Part of a small language model's weights.
Size: MLP 320 SwiGLU, 2.46M parameters.
Architecture: RMSNorm before each block, no biases in attention or MLP.
Training: a variant of Adam for these matrices, 95M tokens, 5792 steps.
Each number is 128 + 24 x the weight over its row's rms, rounded and kept within 0 to 255. Layers, rows and columns count from 0. Numbers have three digits each. The size before them is the row's rms in percent of the matrix's.

# layer 3 attention output (transposed), 192x128, rms 0.0583, rows 125-167, columns 64-127
075:132109072076124131117100133162098115143155183145072169128109122118136127148097146147127095128089144114149164121147094110091108193137137140127187128161093121103117128127140106133164139122128122
099:156120127139134129110153117130140124122093088114110088088140155103129114101119116151137093115207073169092131111150125139103128169135104115165132128174151164134082102122141143109102098154173128
076:121143081107155102079156143153134083164106165114114133153093087192093157129166125132117146123132136100113096144124154101108133102154125121118110116094161139168122155082157097165135127120104145
111:082156103186124128140093102118119122120090129105121128129106143146147111193150129143133132079114146093110146124099126152126147092123111090124148140135100157176087147138096123124121156066124140
104:139137124140120127127126138094178117126137103140127132111102090066107115085086156100118148066129164157135155143141135141145148128139152141100083145126112118095083085117131123148144126126126136
117:154124124145110100141102088073167159155117123120110123126139092163086114158123176099140111136142140151155184118135095163133156123155123113137143129150134111136118135126148113099131129099095136
116:127167125160145115117122120157128160107149106161159129111117131064108108107138128114106108113091126138079128173140124134094093141097155104156141141166099129181086155176131080085099139158140122
113:142164079139120166154121151103101101127141127120168100147118136091098143134131175138144222127127120124129136102163159136120110091162159109142204139159140143097132140056129123100113129158108116
122:139121130046132120144076140122149137126180135134112158131146118111108158150132147138111155128121134136159129118086144098150138170149115147091153146094131134152173100130141113161125156100109144
110:093118134142135142156123128133113130104135105103100087129115157133120156147116144135117132131114173130106110114096121142187180089144077081133130100130076131109075157137122141129144141100147147
110:120140085128120128173144174166081160157182141121147138143125144094130164143077118124163157141082154159080138121136138152128125118103132096123128098130128137162099096130118091126109143084108139
116:135114146137099093109137116096144097136153120117088140091164174170143094099154118096127158139147077108138123138145126155146148107108081131141126145120121100136138154147141159076128106126154163
107:151137137175164093142104153152112118138104134144096089126065133133173117155150124122125178098153102100143108130122110141114109112161157139150129124171144101127144108113125114108118123129124095
117:100135133120142140107135143139139136093126101131129153094153144130099134156114134143082145144125132142107174138098112116164111152126140107112137118116105173074122135147120097116143124116158124
110:125132158148113122124160133154177139124098080090160115139144111144122145083132101131153135116093133137096162126124129121110081149089124153118120084140166160125176121092093142132106108215132097
119:131130136132127105126103115154117113078113174134100082119117167116164132105162171163136125124089110117134085142110141123119133154128175135150137131145131096155180154123144086132121147170145134
120:160097117107126160126148125107169084114095099099114110141117110092151121112152143114145151129135160138142119113166113164146121115147124137086128153121162132104194153105094164149108112157088137
113:146101113152122107137115087122129178115182157118095137129141166110143122134152112141075131156139084097166099145133144171167147153170140136121135125175148142133124131142098102120087148123132146
106:182126124109112184115120150138107117134153065134114142117073100081108129110079122117116131107063106120098168144122116165124125076130113143105102100153126088088123137134135130115114127143121126
111:157109121100140117152088133124139184124138148130085112140086128133155107086126110095126085107134086138176127135138152140125119134177118115119154125163146079162159125172131106140119146106100141
120:166119107144137082143110090157116168141171141144116112114089138117121103163107111123087078132128101104129169131132120139123087157189128142120130126190131129142106135156102111125111164130165091
117:106114171150135130141105123149155091115085178120109133140138137131124136149149138134118159129107114131117078145109142138150131138086146139128121129062137151086129091077154161159112086119161118
114:119101158170131112102097087097127189150168093126138085125125115168133098138164136130127115115137105132135134144146158192147118081147105135129145138129109100113152103154122097075136136162154109
121:138127169138158135128152137119113151147097064105115113108130090098135144113136106109141149125114096095103155095077126155139133132148150141102132149183078135151142134185127092074105124139150117
112:092127112104134135147076119127121052139075188133133145158138165159141151107097160124117162142131079104138098138124125124129107118095127117141121120087114159111130132082190143173098095110157145
114:120121084162109105133145118156148143150159149127087171170142132123094096100159090110110136118134145171134130151083169165168123126122137095137124136143139133129171107137133128118039134115145130
118:135133162109121146151140091101145162108157130114154094148125133149133145119107124124130149140128160125138087098080120168171166113155134165119131131128183146108081132153110160099111126179127146
102:124140078128162161108133148135099119103093119102149104112165139096104125134116130131137113113113203115117139127148134123102164102120128137118128118152123114122089181107092152160103151106111145
113:116132103122111124100116161162105138146146141151114175150102155126140150132154120137112132123115161121176088153074134108156156121141110123096104111078135117126155055189141111141133166095132105
107:104123119115133134150110136129136078146100100134162126122153107118130133119141176111138143115159122121124137096187116150106133102119107123145094141102052128088094165058137188129169120090143132
126:107122114130094082150101164173154126161105157134082133153114142149110150170118126149114141120125124113122144124140144072098136115131060148132120110070103128146119098089134111157126116062159116
113:127142130110107138154100121086160092135128106139142122142110124136177135063112150094130120105152105122127128121107088132113092146108110105134142084128104134125129126133132097153172155166154134
127:139130120145111135139133114136144206122158139142113157129104126102146121155117157124118167133151105162110149132126117116112109123125120138139153136138102145123135108163105110161114125111064121
133:147125144152129131154145152137115149138120084139144110106105129068125127062134138119103123140109108135094148139156143149117105135176125126139164140152112098138125101141105128092074121174172123
123:153117130140149125140153080119133127123114164132128131174126151058156104180169162110162178132168123153136114147127149167101103150173151162122135141133118104141110162160109110188124138140112151
113:137157186153124169165157150115115152110176094092130111115124179059133123149114111086104117149118152154146146127131137132144095117145118119141130134150138100090123182119128117140112110176071131
123:131123114143118144123145156146104158158099094147137110156125074098079129099128116123129116126133163164098134137141129153086132105117145112160104145129098090116139110089147121138131129133122127
119:116105107135100150101125121137063159115122115158145150125147150106111141145141142124110132114114126097135117155133139180125127144113093135123114148098103128144091182149093145120123113069107132
134:170129111152106137155140133116167121092099176135137092107158122179153125094114118148154145134149144147125137108125129132117123084088116128152159140110135164112129065124143144102134107117104153
097:097125129136125153130109129113133084116096159110132150129142097169141165080147106129159124120121134140116083133141112113136087114108095136158150132089105127159170132122145161156121115148129151
116:117122090119155175113074146142145125134086138165122134098065148156123142132110137120121115101136141106149115142158130150119113121143118133144137134106152105086152124121107176150118149149116083
113:111126108100152153119095088104140128116127181150144127108175143120111137105138138104109152128133129137133128099198147120136102100130180138105187120110166109075118138134122110129096111131142124
121:140124115125149154124148137139149139134092061112142135171117100065127128097144131096127154130138104145120176110133140162108113151145094121151157131169119131139171147111083143167131154162098132
# layer 3 attention value, 192x128, rms 0.0673, rows 126-168, columns 64-127
091:113138118150128141092155119143121145145118142113166106141169109156083125113107138145113145121113107144154150125131117123120140131150140122100125164128128134116135164169125096164103186127089144
078:153093141142141114192085120075141110106114161149142127170144133115132144103149111149128117137187105157084118121152116090115146140112123120166170071107110152103133132118099135115143119104106118
112:150088144134161150145135125134130102170135137101142107154098153150140109126154139155102091140056136089128106142112129144130122152112112091151140085141112147121120130103166133135161109111126148
105:105139130131156129168122122174142109087148127107153132110127143107079130134136148126137088069141179112156118142135116169164140116143137146136121087094086126133086123104162136117158144139143145
112:064158136136134117099148084141067099134146178121149134109121147111174157141150139123121101112110039102154147132154127140087115147114146125104125105085118121124121136109164149130166135103095128
113:137118114082146123127107161111099142146118112113133150167121129146146112143117115137080089122138145115152138124072171170119131118147142173095157123134113129117122141088126067107163150104132134
122:125121120131111134105162131141148196121133132168130108102113143097158112174119146120116142105155090151132140129137111135144092146083120104125153112106101130117166129136132115104138117109135131
125:126162126148111100136140130151160116128172145120111102114096137139126098117124122127152139134134118143149060110129142117096090154130166108125109128129154089150110126116091121122174116119150137
115:157144143121160149150109149135129118187123124084134109132123124123104114137127133165139135129087119109097162141117147140134157136064140157154121122103104156114143146067068183137143124120173115
111:109148131133131132139146122131146141131131103123110108160199116127152054131131100126132157162121140142159089148119099131119120160121110132177102135144151102130079141134132133137166144151162115
118:132104140138125113134101132130151095126115116117123110127123156147096125080129084115170137053136101129075133147103129101114162131106107131113124160152112139157129108072176111138075089143142097
110:143110119124147134135128164171105129112142119153168107147137186131142111091117139133110088102110129076130116113131088122149167112122103093120118115145103120116146151139144148095130102129114178
116:130104138127141104109145155129123130148130134105160147171093138136122145090163089154180151123146152123104141151142107149103146147111136129132134094122121099177127103144074113112058135104141150
116:135138116088103115126113146114128144076135132122127119135161114123134154127116104169154172131181122145157100101137149122127098138194120109141142181145138115140119159212093124136116133152100153
124:162086098124171114132132144115139104120135106169130112156138124153116122162126149150109109141132108120110157140074148090149127131109135178119147172119165108118164097116138135132079074138137136
117:086144160130116124101145129151143117100129143133173135097119146124106190177129155136123101110147156151117120085146136107150128143146098115122129168141103125084149183108129120121141137169119173
115:139100138169132123132110111154147133168157140181082142080129120108126113141127142104141111082136060112114117169092131151152129142148147151118114144121119141112181132127157127111134143133191142
111:086120149133147116142133112169139121119124097120144124096143099134121094113123146127147121125148155128156047130092135152098122109128130165139115169143099143130126151096141120113119144156122136
112:085082095137123076106131139176140131107144114146124122095147130128121100129114116093107072157073107105128103140113149112122145130142122109122140162130185114119109159148161143108151123184143132
126:109131107161106121077141109125124165147097151164088156137121135116129082134116166111111107134127086092175107137114105189148167114132152151131136117152086116137129121120118137129163140133112132
116:134174145155138126185125155128127108124156148104124112157143097130100180132126130167148149102128158139085102104086117100161112104122086097118139086105152165130137137121103129113108095108136125
117:099132118128100166141114152122124141151152105069158159103115155123145121119150108125139092121113090124157113134129163108157135090116130161125146120165058103092195167091124155120126103139142176
124:145103141139148146154089161154154113123118133162101143170142155123143095096128111115136125077130130128128136116136149119109118117122152134111137091138132128124118168078129129107111077184142154
116:120127137109094119125152121128150098136118124155136110167140096124092173128145115131161145110108143095100104143145131094145143112120105109151121133083187151143137117097111116153121107104109140
122:096153148146110112128115104127147094134151130142171119148133134134121093088126092106102199123132133135092063157166142148130144124158114113133139153133136134063109158126172125107122110141160124
118:158152125162106129113099131141118123127135145121106132094152110104143126178110062107140101113122122147173129132117108146133088116135178156167125105135084157094151173091089148110114126116122112
104:177131145108170175129141128125148144151096111113182131087129087109145146137117152137121133151087167154147153130115146171116119158132119144098116154112173125124140154135172118128107127156115126
111:127165125165133115183119130165152103162175125124082139120154111135130089122131131152083146158118129131126097152132136139132103092125152148161152150111147118120119087158103136143153134108132093
114:160144144104085146124125126093136139145128090112121100076102109109097155154133172133145146106102159149091173145175135116160178112122116137147118103092138141149119136087145125126128143125124114
125:124142096153120120133136079131136126127123124110106116104126139139114090081107123159139168123129151094055109135111117113154143126118080067117112115123149094129110095134141137161139148126136130
117:097124126099079145104140162143159095138144109113096126186096172137104099144144115119173103138126135124116112136160127144066139118113132126148168127099151097155135129153098138157155143145114112
125:155117107158120139074110105178124140104143135087134166160125150153134113125136109123118126139122104127102069168116098127120141158164144111144142120129116131123115120155145111120162128100137119
132:117133114116156136097097120124139154143108146186108140128126151096114143143103112083079102107159110125094136123102162136147160107141168154121144140135134115109121164125113114092120138147131154
129:173112131141141164080161104104140116129182147134126147145127126152122140163130143101081106108081127103124144132130132132176148152151087191149177138122107144075139155058137071115140119139138155
114:110127131121122138109111133164175116148135131174129142120106098127124126118119110154124120135129102117133137133111123166142147133108120144124175169125078170117142128089093096070130167150136123
120:098167156083142128125105146116088131097131119115141117109135104123153132130125143132082118144145126127107141110137168114157135107140137090092124082122153108095156167175138129141121145105152145
110:143130105107160145122102135096165126176138133120088124119145098124170156127143108118128127127086140162094172161118178127118172137126132119122092125139145187115171146104133080137141115132112154
132:111169143175093118124130139183131168069105141101161105115115128113143163136115141105143076109151150143135085183121094133125122133138100082083162119106113118119146118126138111129132143138127126
101:116128127145105117133111149151153103151113138125139090143085156130106179146143118141124100135141150175120124102131145088113157105147112100133132137125157152108117154108113134120178131104134099
120:150162126124130125172144118150190134169137077136173121100102161127134186140136135123094121106088149131125123114105105144111166087112147102083125141116118141108184137137145155101117154177076133
115:148143131145115139106146143145181121136107137130141124136086113103111174151112140102136115083138136178157130129100153113103086126101098093118138129112161105149128148127125156097087122116131141
121:109144115095095125091111127125137158116133103132133141092084123144139146131135114127089149101128106136099125109152139106131152163157140129116143176130122105081094177152136089116131135186123160
111:048138102113120154150155121117118136142144141125168119113121089120156111133114170095117130145147186124148122133112123103143135144117139094131134143144137109134114112096107119161136131120092144
# layer 3 attention query, 192x128, rms 0.0883, rows 128-191, columns 64-127
146:093098151152103101110143106151113093162100092155123188143152101138093114110118143126113097093134102090153111101109119149119147128128139138126098154141126149129160122109145128120104112135080143
109:097104148154123123123141124140138097116079109145130180120158093111111124110108099135132095123144100096138150101091124158101110141128150154108115147149157132138160124134135100108120084171099138
111:099106113141117098094145119142131078152126112173131184123154099119106118117113109107112102116153095099130114098110097136115103130109151136085141163130112139162174108148135110135131096181074127
085:131106140141148108141131123112139091151097160126182174133145113103114148082105082106140112163129107138168114137141106179164121135144108101154118152100173158138143130158097100119133130158122090
099:125151208124136156148137161093099151131073119073146107126115144117143121132104120105151148155106145165163147165120123142126154143103115158163114111117125135080102130112132176115140127118138156
106:104125121152169124124147112178103093112142119197070124132142107136112117120137121131083094108169100084100121138140155140123131126101153169093112117138107138166125083108149122144159101144096154
098:131152140114124110080176133112149093121156106142116132157089134123104129105165138110122112096139105123112140162152135103128097182119116110142116121104141097124110127132091119124112187150143114
072:137099114105129138088180089154117153129131144133139162117134163120093121095125114144118141075118129080146115133123101132080102129157103134124151111142148089153165113122113144092120124164145097
111:123109130131130147125107118132082159148073142104164125124116161109167107141083127132177125189083154165163131155094144125128128117102089138121124143141094120080120108100117161125138135138150172
072:112126116152119167161106136120097112145113107100108093127130135159100135103116119146104118126085176171167152103120163114141196106104094142153110105129140112101140131135140147154141122082152131
111:133098126137165154114107135143109183142099118110126109103109142118154121157147115149090126152070183082126144157118148119094095131110138142117103130138081126113130138133139162102145146145164141
098:125136121135146109131085131124135133117138122118149104153134122122122142141171147115117125134125135145132132114128145085140167119107098148109083105136117151095124091106148130175097089135159141
154:169156164121141155156115178106119159130095175086153081142115144117171140163116106135133161154122182163108169151150124141131111125095125140128148124127119125109114124096135154107126135071154120
055:165138157164176097155090111123104150152141117101075125130104127138060143098123126118119125123131080113147112117094168109109156165091140151106118145144142113122134137145146125126125100128094084
109:149111090081114137126126124129096161126113116102089116121090144105142167172128129109130146122139134124112124101119123117141133130116131110151122060121090116126114138121151117153114142155126086
105:135139149121093127136212136093113134092131130106166114140097104157125127114094096128132155126159103107116127204092156108090076133108098119178089133082141105095120126159123138120132155134137133
100:091147172108129123139084196106135129131109111103129132133113144132122099114121137146124105157124128119132143118131074166161129105128130096164147127137149109128086124127153135120086160167122129
108:145110096116096121138110094111095131111159149130087120151108122123167141141134122159139107141142139122134131180144149133159134127135151120129092098125143117158123143151070108127162153111104082
103:097148118161100126110118096142165117112115106133161104129152128133139154085166092138123118144109099095091127130147130097114110099104156093117133146133068106120119126154117147106119092125125147
097:140122166104064121138154154110203132139181125098134147138149117148147139145118150126118141149106128122113143108134164119121144145092118154111134138111143154107154129163114146151157139158151134
107:106138114133111135118170175183141111146138115163124156144133102095117118144129136126143148126117083159132113092113104111108117134192110130142164115114107133127159144162073121137119139129137117
104:106170146109111152147127153139181181136109179119134124108130086098108125111144133151153085100126119121105165171151129109129147103127130137124132115116120116142117115122113111118129144114101121
100:151212121124134125078155136138079120141155132151142111151142118118141113127122129113123076096103131186149131093120104106149119148138105125131077113135153162123105171135092129160111148154149113
109:116142102154099120155137149151177138182163178104146163124158128111112145111140112068146128108107141098108088135142151104113134111143150126127133121144135139148124108147114105162109101094082177
110:131097144104126073100171128097134149125106154051166078156132139128118158102130115099097125119172118141135085105139101129157083100131118140119143117104108108176135110116119121135105148143107116
108:082116125143150121129138143112115115130116153163169128147041134151102071115129129086130121104119151128097174139117120132163148146097114112156146132130110136127058132132107126124098130114141127
099:119144126124108153095138140172099151131092141131116168132136110132174137145130102121132153131154114133134129103102167119115134114148117106130102123124125144146123182103189151140116060108133120
099:120120103128133123103163129073166127138149094134160118128178145110121098077117158137116112119113153109143170116129113132128120154129106101128101104143112141090131106115155132118136107143152112
107:098089119107156123141085142134124113111114120124130134082156135082116123119163104130187112122118110144136116157174167126173178092142124206144144154111116146162079109120104134132132121093126130
097:162111103125130106123155138122103186129154126175123115142148130107101088104118137086107134135116175123140155080084142157137117162123140176121152123098114129133124152130137149124119071141111168
106:123159144115194102109077136162116161121156131093101165119104131119101131146177110167104089101121144111150126140153132126074152137142100146151122129156163115132107156111091113108083148141101078
106:149154126112102120132051171157112162151130135104113140095138144129131168137111108141086146129116142121137130125135096136131154127166121124089164121135123123158126134126101131123069156140140116
088:148150112097146157104172138116163144107125124103141122168136133142081138103115144138140130130159155141132095159126146123143137176137113150153163120124129125063105133117117134113150189114124136
099:116112129168112094099131122126105106161106085104123147147167124155117121130111134138125095118116122110140124119108127121129153148105186135152113181143133130146169124145137126128092100148082154
094:110134147129151141087205118144137098119162121143084186156149118113075118148118151130115101114135109080156114098090118120113135104087174109128104131143114127131146126135121121129098135173102130
108:081114094152120112083140084116142101129169098181129187145150114147106126109123112101120071099146107090106111104105120158136071136122121103104133163108127122137153111108114087112135113161105116
124:118154132143103135156138159088162110138124146104161091146133117135163154133153079108166137149091163173128149122145113124159085145131111143116146147108161125115113123120130111130129135095133103
094:146082164137083128127121121154143143112127090099108128082114156137122106133119153154121125136113132130161114104131133123134149150071099164138134156138137154090117114159171192122118131112152147
093:177172103148116141086108123082180093113165100163136125143115133110132138166168143146129159148109148141138158100124116076145093128138141098145130127141142113125117142113077146134117169115123115
118:128104103139121127105145118118104115134121099184099165109145119095100091133116144135094116098141093118118113091081121105113131146133164127130145128149091165124146143120135155131111106145087157
097:163093108184110123125083128117091096113153128095130158075109135155140145055163140139127107141106173140140160084169137125112093177156129119127165167127142137143080138167113147139103166127140146
123:165163137111120164138104166133113146088136165097133112095111145133177148110142138135147179143136175147114139175157085156128138122132114110150137105093146134120107123104134156125118150112113092
098:118109158153134126133146109098136149140123135161105081182139109127161131104137108098168123141155093160128156139123142111175126099141133136107115174123143110119168124092163073145128094125113169
116:115078139142126091118166119060107083097126149123135142113102147149186100114088160114167109126157120149155090114163076137115116157093086117165150133132151136112126168116145143136157137136111137
074:120133118131090132111161113146161116124139116185135117145177087158120130077096138151119104054112123107136086108137112146119094162143145092099145132129124139140146106146134109158135141114137154
218:089102099139091092105154116158144102155137093151124174136146109104086086120102134135091110106129099099139125092097140114102114126135142125105104175150103148130167109127132130148131117166097165
108:128112131145130107116141127133119106139091110141142141113107132121140135142157105156103153168121155153104102103153106148177157110157096112129130144124096116133147165140104146140114111141124133
106:109093148146077136118073128131133151119152137142121126107133156077142082122143109134151161144128117113113198119117127105114110120162111134130127140116102126135119140145135132157111110112132117
102:134103111155105122096146081163100130112131127149140146115106178102119140106138140113127094096123115141119148124110159130182122101190149133149144100134132120125119150191082121124112124176104093
111:156131134145111133100124166143129101113132134080113131161143135109106152146106145087096128155157110129134136118091157092160118177090124153122109134145138126111105109160119137135112150182111168
105:139103145112134165143121167153121094159159142148072132105102118135146077140166086123121139130143111092113130131138130126074134112114147116175143150126113098131117143135162115077112104154135151
103:105127103120142149073117144143138129116168142139137109118104118168153103097144131132125135101136160115144128132127098164127137083155132121190164139140105110134157133122140125144097149143100119
099:104161124172095134128134120136130129130133116127158124149150125120160152158148106110140135166130102146161136150079169135163134127130131145136127099156107103111146094115093151132139125105147130
109:105140145123101122097164153110168154120126123113101120080117165127161109155138125124131089105116129098121125112117114114172149131167129134152120148103134122155126177133162137101129110113104092
108:128108143144139136144128088117116154112092124150109107137139083145133166146109120163159118126140143123139132141150142094128128121179096156107098141122145168131118170156113154138163126112128096
093:120103104138082115110143160130127104130108124134097206078097167121151097156112108104144140131123167106122094138129121140115150140114125112131138127143138107150089128128150180119119110096136087
106:090117138118132171110147130116180130125101188116140113121123164138116115156141159102136117129085141107119140100116145146101138132166128114146148089109106123085146148118127135124099115152105099
108:133086130124128110084116101105122110123144087154129101114115063145116145134154134133158136153119148154112118111139077121105139146129125088185155126144150098111108122132100119140107136140165161
111:155117123090112172134174132144131117119080159134114133132136122126163148133120097135154153134146110135119119112112134146108088107108100153111147127092144138116138127128114154147126154174116107
105:128116069111139114126120140186098106182140121146172125113137141173093111130114118120162111165120136087189116139136165125159134119123122137140140101146174108148180129136125163106114119154145112
117:146139140174124118150126101134171144129129119099096156100078165096155177111109136104166133134121134073148098151083138149171165135162119167124104100092152139100108121136114143169115122147092149
104:127093123115120143106121126183086109131122135160153116134121140136115131146131153138133102112111087068120136144101099166113089161120147134150110098124102134123120078134153110135128136151149131
109:154128097116148132106143127166110153091106108105155133156135078124065133109126149105130132149099105192111130097149125148113123118071144099148091146103108112136173146092168118159133142106125103
106:132153086115125102197184132103122110096137126124175190113145119115122118088127100144159151114092089126141115137145120128166137144139156146142160139148144142079140143131116128108120129158083171
# layer 3 attention key, 192x128, rms 0.0885, rows 128-191, columns 64-127
138:122096108169116084121126140146148120139129080117117121110142140105114125114087111162125138154098166134128146092100140101120131159134172138133110118105127148143129127144096169154136093123095154
104:096132122162096103149144146131137159177164106123131126143098143101121130135072135134119144182089154156121093127136106145140103132130135134133117122134113135127112129147116162171114129110136124
119:095098105153138098145102124149135145167110100102155116152120134107131097109106159138121163148126154141123131122143132136130117138175150131103099128118134152116115142147113136152159099070108183
093:099118116126115119151103164105121127134126163127123097137136154133158100119120119141129153165132121112122159144158152145116144116114172149135127111162129134151121107160157114115095135107136134
117:115140178080151182127111134154139173096133129154119116133089167159138154135146106163126155167142100116070130122142111116158165086089171124118141119132140084121172150150137117127146140122145111
111:141084109154133066123149094139141106134115071115135162127155132099112122119110125135135129151121152129107122082100115121113107149160131109125130119090111151125103131117111149166122141137109125
090:153135162123118103134128154134140125164114141145119142125119100096178106124117129125143108151146167141115086165095113125108194130101126129119098117148123160116120135156129127130121144128117119
130:137100110167125083144124131126129114137128098160106134127130091107128109112086158125131112119099105149161108104118161113135122136136120128080101150120115157148117133125075142202129133121130144
099:111147167123186215126121163183117145085158095107114113140128146167124180109108132131096131147146092117128132122152151148129148111130161111150145100114139136117151145138113120109132139108144085
146:107145163112156152110123139130103153084104187151122106145112168180171134155124099108123126134132127120121188121137079141153136111118118154150151118126137102135136153148136113062132129130185076
098:125136159133152161147130123128142106093120092104124134115121139136122163110110086143134144143155097149128131122136114152116169136099138104129123165123155158119122150111099127087103121105161131
097:126122087133076113183158110156141094117073105129130105124145156145109120108129115097119140124143116099097111126135130146154073103147136124124126087135117117144143147161163118093142118117092086
064:089104176113156161121105124152123137109121095115110130090130146181109196137157085144131137082123118113099135138144106081109152104100137130142131149158157137131141154092113114106159096142169064
269:102100085172092075103155093137142097164134083137133163141162114086092112101115162147123104120105121111127102084116143090123109146153136117110100127130119157139157127139089154174150118134081146
096:133120130155159115139154156155142137137128144118078141137120170119109141147112145136121122132119108147088127136114121132103147132096151132133097143103175131161115123158105152079122127111160115
106:130153130144104118149103168125145135147148136189109171113083156123117122125158189135145099105148120100089134116115125130120140130134172137119106150143106157111116131122098167165103081135122122
107:096127106189128067113145120151167106159144106136116193155143117132094151123108150119138124144143122137175135152099162114118134141116166101128151141135134149143117142161125122140126105126065134
108:133154114102137096074140156145131107126122156148142141130141150091105100125114137101134122105100126166127127109123149120091144129178086106104145078168149157133146103115136105147080123112121145
108:149109147128179135114108143129153146099130129111121164148149121110160158124057109108098139159148163126153112139095120169115104107086119141100107113117133174115106127085109147104136146131148108
099:130124130120134200103115155114097175147104138160122093119126135099129098121110146088135169118180096135082154134115099156138128139135136137137116142146124083121141155105161132129147115103109148
102:161106172132108140156108100127116156155154151149137092136152123108129110124105140151123155153127131129140118190138119107172171119065103127136130093133169158089124107108137076100147158137157159
098:161103154126133085138136152106135125143120135139150129147150144125120106174121110124144119141117141142124120122055117131072135145159118117112129130121167126157113135106145127172125138183126139
104:118142105145119126140138118112110124121135161144065121097125113107123171172134145109124143107142142113117141151104131124103118117139143167152119110117124102138161118131146094085104158102121111
108:115137167109116146080109135093048137127137122115152070129109120102124113173107150131106132135138135146149154158135149161107130136136101163133099110137126100173107098118152109097173120157168142
106:140160147158110148123129136147172144108133134110116153114128113124134156121130139134113143084128088148098129155129153093066168110172161118112103140117168131114094117138117134177146099114134124
105:158143134114162084132137107172140127167154129157121133097105133133144115116134121118128069127155136106202115113149152119115123092162140123151142099116150141119146130159112138151127101131099097
097:087147139169131143114106139145132158165140082128110138132155120114106100122197160131102142089106113129136105113137100118116116146135171092111153116129119153136118148094067136140136084130144103
098:114153169134145129156127103074106108116131116150091105147096121099101139118118099083111137130144114128121142165158124147160133117141127125158111132150088116190110126149104106117151113107140132
111:164124134115130143124127199152123098136148124127159114142181144155130089105135115095132112133120118113124156134132080103130098151117138094118112138118120159144119113117126109151109143162136143
094:122141155114161135149107096164144145120144098114108154146143166104154115126149113113076154130152149165108137150155079144153130133124129122096122120130208126147094124151098142153175107105129121
103:161116153104091144122123121110143113115081153132182110131174072159133140148074139138161095143151144145143115131110117104120155148152101149126160156130155092121130129133150129127122150126095150
106:125108121127089132112079131138176118122097145110096136164098119155121125107135135166141150060137129118139121161131116124138121133126132121113118137110171084178112137151098081134143133121150132
092:126088115122119105136116132122101112179109127148109170150113127142139117130137138141108069075106112108121152107095136118160132105136147128103136140114125126145162117138153140127106098122060164
100:106104094166114121131123092130121107156175073140165167136147136135115132105097152146133166131087157119119141101127127100106131161140128143109099146118140147114104131136117163157110068108081160
086:152091101178102099141126121120137108163154065125136157124151134089096126135114184105111141112109140140148108123097150107133104168130160133096108147117149132102137133121102147177130097118095161
100:148092136142152125152123142119124116178117111106108122128158115081128139124088199136134118146098145133173134126135128123161139165158159133081108142095114177131123135159096163162112101102100147
095:162114138146167157111103173127112154142116129105123101126118114154159157113146113136122139124156134137109144165111126141114150072073136136151122101167144113099075167140170111100141139156131116
084:098168101132159111149127131129122099107126122144100146153137112133118113138124104121138128123138138103098159107141101121140154120130142119182087157099078149130128145125154175114117120068100120
098:155143119109125124114167120095126096153132172144120157103116100115131142103122122079112115115146147099112113137101165144157133115134073139131117103148088091126122110090143075100109153140137104
076:126153085149145098159162077118130143143162115126116151109124144112079154088121126129147130128077153102163127103146132106100106148112124140135104132076148128134155113109051151166143132144159168
103:128154108089147128098134150066121120149130116094146159178148101108139149093142146118133084104127154129145122167139122150148128142127111125108108110146116128141116110140129124129206101111088100
064:138117094125174153147141139100116113118088105158127103150060112142156130148151090125119142097146161160132129144116114129119096116141160098141144099124155043136156121115178089111108146135142146
106:142115081147113089120123103172131133133122104103138121092142125124114150149176143154107128111080125104150136111099161159070101121138125137112125103082112183175116139181126145146138148161079119
121:110199116093135126142130120128126172137141142129137125148107091126103131104156126135118138091118141121135172147170156102134163113143159150113113134121101105105128141135130155119089145109095117
162:131092078166122089117147109117124094169136097123120171139118103084101126103139136122132108102107119118176118105118154114138119142149114128095105111125099152149133123150111150162151119120096149
050:138117107147156134119078119128162111126135097113165145146130119063105183085145108111123148110124121126113129183157144107148101140134151166117114160128144166114119112115112139192135101149145124
109:131119116146092120158113067144142107111132109110117143131129081135136074105110099134132155082137137096149106120138126106135166145117149099111128111082115132139118127115135162114150121105070157
097:120155155123121116169105126132159119156140101142192111145181062116085104119110138114118117094131119155142124183135164131113096126095118118108112137154122145125098097132127100167106117160151135
092:137162142132107083172155147067165089141134144112116112124144142159166113169122156127138140118123130147174061114140137163098130127127072102114125105133125125160147110104107130111107154125128175
106:092147139124069158094125144149139123171147090098127122146112136116153110138115154137150143116116116121059131150160114131113131118137104124115062126137130110090191126122140110126176127098100118
102:132147163109141092108162126120112153115077090130083150105119192145121135137117142124153161159101134134163129105142135137141137148115127113116117167108134157153124130136143174083123098149145106
101:168141143139143126136178109081103087140081113149095158147130134114106117127123141131139098114128080167174128098090146105161140146157160107106142118119128124163173103143123124110113106133094114
104:155128112138136166113145136188122149114127133148145112073128141127127152151086122092141144134116077112090168116128110078113133117131109087090153116152120096136139125134135107125135113157136145
108:128126150157142150108156140089138126170131133159117119103126093151144108113155158147163093118146119147166130145125104184082111155087123121148163174136130132116117121104126112104061146147107161
110:110086113114126099141081182124126136099154173133124136143167147128115115148152160150100086129112119110118167077106108136138144126118124120168128124096132162136139132112103131137096115109122120
097:111187188113156130121148119099101126148121132151154151117130086127112093089101114123136136129125118133129064104174148106138137165108154133159160142155089113116117147085127163131178110142170110
106:102124132159129128132165124126092135174148116172101156135117123112121120098136142107107121185157131107154097081123135132128120170121096095116119166107135155177171101122108150150139094124122171
109:134184129144096126141136127119123098115121132141126138095108196144119117114104135110124103122104129137157102106110115122170158153089155150089082133146148132131135141166143160126145122091131112
109:105124097161116123151132133144147127160144117136103173084132125145067127127135164182118141101099116082138098110131118134110149156118126136113090159156125144096119122149131132155104090113148124
106:142153152087100098131138149159112141121095146157100104134126167155164084126139136139107109138163114157115110103152100113211140153153095132116117138142139151122136104134127107116135142106125114
109:120133079108160147128133181104143117087140123127125114133077138140151090130132167150136159157138147147091156102086151133095133121108107113147144101141156071163125112149157104123137138123146130
106:126149148122150093157193138136158108098104115127143101103087165136126130136105096147137099169132102162165104133124150145096143114118115115185101113132105177125118111119119126113121138105131140
105:156144115137112173142139138164134101120147131144145136136153156126111122178132097149103086134132173103133124108115107115092119137138163143094148118155119168107107110126120146132158117072106131
105:125127087131122159147123064129128104160155171105121123134085142155131118155137133104126141164137128132134166109160118105133133115099137144134140111109111115111146123075130117116163129123104130